python train.py --n_layer=14 --d_model=128 --n_head=4 --n_kv_head=4 --head_dim=32 --d_mlp=512 --vocab_size=8192 --activation="swiglu" --norm="rmsnorm" --norm_place="pre" --norm_eps=1e-06 --positions="learned+rope" --rope_base=10000.0 --rope_fraction=1.0 --qk_norm=false --attn_scale=0.177 --bias="none" --tie_embeddings=false --parallel_block=true --init="normal" --init_std_qkv=0.0266 --init_std_o=0.0 --init_std_up=0.0266 --init_std_down=0.0 --optimizer="adamw" --lr=0.00299 --beta1=0.9 --beta2=0.95 --weight_decay=0.074 --lr_head=0.00794 --grad_clip=2.0 --warmup_steps=448 --schedule="wsd" --decay_fraction=0.789 --decay_shape="pow" --final_lr_fraction=0.1 --batch_tokens=[32768, 65536, 98304] --seq_len=512 --doc_mask=false --train_tokens=255600000 --steps=4259 --dataset="wikipedia_en"
Each number is 128 + 32 x the weight over the matrix's rms, rounded and kept within 0 to 255. Layers, rows and columns count from 0. Numbers have three digits each.

# layer 8 MLP gate, 512x128, rms 0.141, rows 239-260, columns 0-127
161143145119144182117146133149125130146127157090112164135118115089207072105133131127132101159081151103095122117133093125125154130193088169181161184151145151150154139113132084130164096105143067099057110114121124099132115098183138088134082172162163195124135127137147072121139126119140149174181121159190154154096150163152086084111119115126153159167142080130109136093154190160146168108105
167103110126173186164134120096097176166082213190063181113156111140132199119133147133132174158155123148150124108168116140134149089146105085177133116156126149173151126117143151124147137139146158116126133109152090086150144118163128120061140112104160121131146137147098113135145126164134180162073155133178112096159119171112142153099161181157122109117110150173091171199124129101056166165134
110162110137094107131099119140131133110098124115161148101169159161127097056086138162053074161132052168090107149171216117103089103081155139198122152086143106108126101137122121206148110195115079220131088145184142149135129144122109115094137133103180142127107153155111119159157107110092140132098080147155144148082102133117116169177065138135166107079129049139172067153088101142089145072124
134102090122111147149165156083150125200066144098179142116128153189152136102152142120137170114109099159133117107112158116144160102146101131140115137166152164161127138120159127095149102166140116131098134118123122138104160115125076090126173124031135093109093165158051186139141101115090092037148117123128133199125119078112128133126169101156140133123126083119101134165126116087074130152134
073140141179113107104141214156155105107118074126146151078121124126096137123181137094069101130079126172124172170153135214066144125116135157118126146103146195122098156112118067138164121070176075099140119147133145087147127134123087105125131056168201162133109127186119100128101175065131162152134165147145067135164069203162126191131126078172174142128135118114156109153101168154159116144092
140079062129133128140115145094117114136164142125139118127166138066184078091175123137075103077159144123081114139146107148113120133121080138149105160117101163111103159169119061103135138130115055110167134121105203180176151133203112096092148087110189122117132128191131058105157102128099160060143044142143137137111121143102145225117069124156163119144145056125205102172111141103138109081116
130123148129178197149137102163099120116111105158101153099106149181142089173116188127095134125101095136158114112099125113175105133132143118108134113096158106129136127184095120111134175141149103140162125149143144152126160109134110153122165060142159145133157158140171090166142105057151121120147099168129087154147095161126096164055099138146126129142085134113143085107130092131106097117181
153141122199211157138118166153217109148177137115141139083107119093191101134197108197121171085106104183111149108116108172121106141136112174159123032100169162089146109139122133117170114152130130146093150127204099123109167133146106090071113143111135046138100175073085112134133121191137095130077091178101162175157056119156144052147116223129145137116127086075165180105092178155157111117136
086119132063158064171122132124130106126133066125173138101159134125122108076101160132042134111114114162148133180131171119084117151143195165129116097086124130049110138134109194119143079139167109119123145152110190132100146154081150096139116093130154164103136119122114142052161140153173151096126116154111150189142069142106115135131155174114109168138139133111149134110055139133116136133125
074172134105128100154091161164170084142169128111115098102106179108180098105125093108113128150165107202197098159134108172101112114081059072155134069153080076134131133168143102145136119115156137130118137196176161194157155160195140107130071170085117144175160090105085140164098141065151185086118070125111125135163131153078092129144079137147152138105129116145166172111146149156115148148056
101078104078203075176159113091130135088090143141177177107118126108162139160078148165170183196086090119108150143174160216189124124102125121132165130058192129169110154151088203124082114142167144108148148082143145098154160147125074104107124118171185114112067155149121107142112098163128171123116154110088043128103191185139139107110169141147147108129159090131075135103092138055124141104149
169127094131081162161165133132168163147158164207122157118140107107137109144126132145179121111202127109124144117115110155121123139161113115192115103144154095187129144145134135095122096135116133108177126081129136093155165102146095098138088131171156165088202129161164077153154105108052118031111112125098160130129188148148143137126164065178079109199111093103162130188067144121171172057156
122081099096153181104114104113135157098112116131128133140156118139153162150154172104132202110102137187121163123128172132150105121162152070105138103041167121134193164098115128110110222131149098156120160117130089116157100079144103146164171113079134125099098162160111168140163134188159125146133099113170124119101102163086119142093114155124122168114156138140104137123127129120105139107175
112102107121123156167113162104182139099097117118137053142073082159145162121150120106038152177134200136101131158171130183096123117080106068125169132149131177050118178074131120172199150115124096024098174096207119124184192131112101108114191107092153116101113239174108155149160166133083118116223144091140093208121093132148172129188145108161137131120114131091160141145131123155109116131074
127133115145078129129132124116098180138103079128135210130151169125129125101099130153133084107126098110046141150149118158172082121161126140085102107136132156127120169125132083128160080140113070138102114147118119162104143158098068109098118151077115068168080114135098125133114155146082118118149153106208088135127161071121083104096195088122178144103145144127108126114114144089105145141111
109147187141157100127100152122121149088083104158041139131111156086118113154122134117101109124098157164115128143140096199115143172124126192106120083128143092164144104152142131100142106100153097106102142102167096190187128181141111112124136164159140093108147136122133128163159144104161122122156089193130112132144115139142076165202143127139141172068056155097136217102113172148194192103074
100153168146179096138072168120128117093140097187135108113098096105124105121196170113124136154115142191100120159122126148145107122090199099092154108095124087128138125088079100136174123197114161142183111139175130201150123144136113079169166092143097118132076107106130171110129143153073108073144117143089132137156107173098137102115105126113098133120129113116135145101100083196128111063122
072114125147155139161080134125235201102170111067106106157093136106110117160161049150125132156158154133107138116110127141065099123095068070102094082109095156097126095141197100076129150103115120157166127130149103111099124184101075114120130140180149150147119124096088189133129114124171157092140156102207126121159106126190174160154164100110120101098145140103145147144084141138099119106138
075178170170167105119078142142116171178104136070143139081094072102143102204101105143102082124155087108107115111124119130118112126140111135141144083123152066117103137119151101138134123078105114148093154115166083121190093093128107125112201074130100208129110114126122102064120135117155107049124148098138153125114168170182123108129126112136093131160070090129146090061117155161136146131144
191104119142188132150161124108105127118178170080179174113134129091092140160167128130120110139135127114095125131183110117139157138136128085125131104069107124162106059164124143129119081122150135157163128114127137118215170106123095105141091088139204150126096099156131161075129122116131142151151107098155110101134065106097071178098142110134116134126092106084117130134092090184113143131091
139182165111086129158120107135131135091090136141067117143177085103134116111174126086193154171109146158164151142148187138090125098122130107190188124065109102114196126172159116150133154129101108179110151180139075116173112188140139122152159140059168158099092150122123145182185130144084182164158099098169143132122062068106113095149093121152194125076089148144109092115176121155086154112133
105186129091110161132141110109147140125128175107174160130138144083133113133077097150175136167178088097106166113144101156112126087185096112185108126141173094125173158106160151099123160131180108129100145117194097098076130148097117116162129192129174186099110081125103056144108111090152149062172118110157101099103170133105074147138152078164185128114116108087123146132140115064075166169156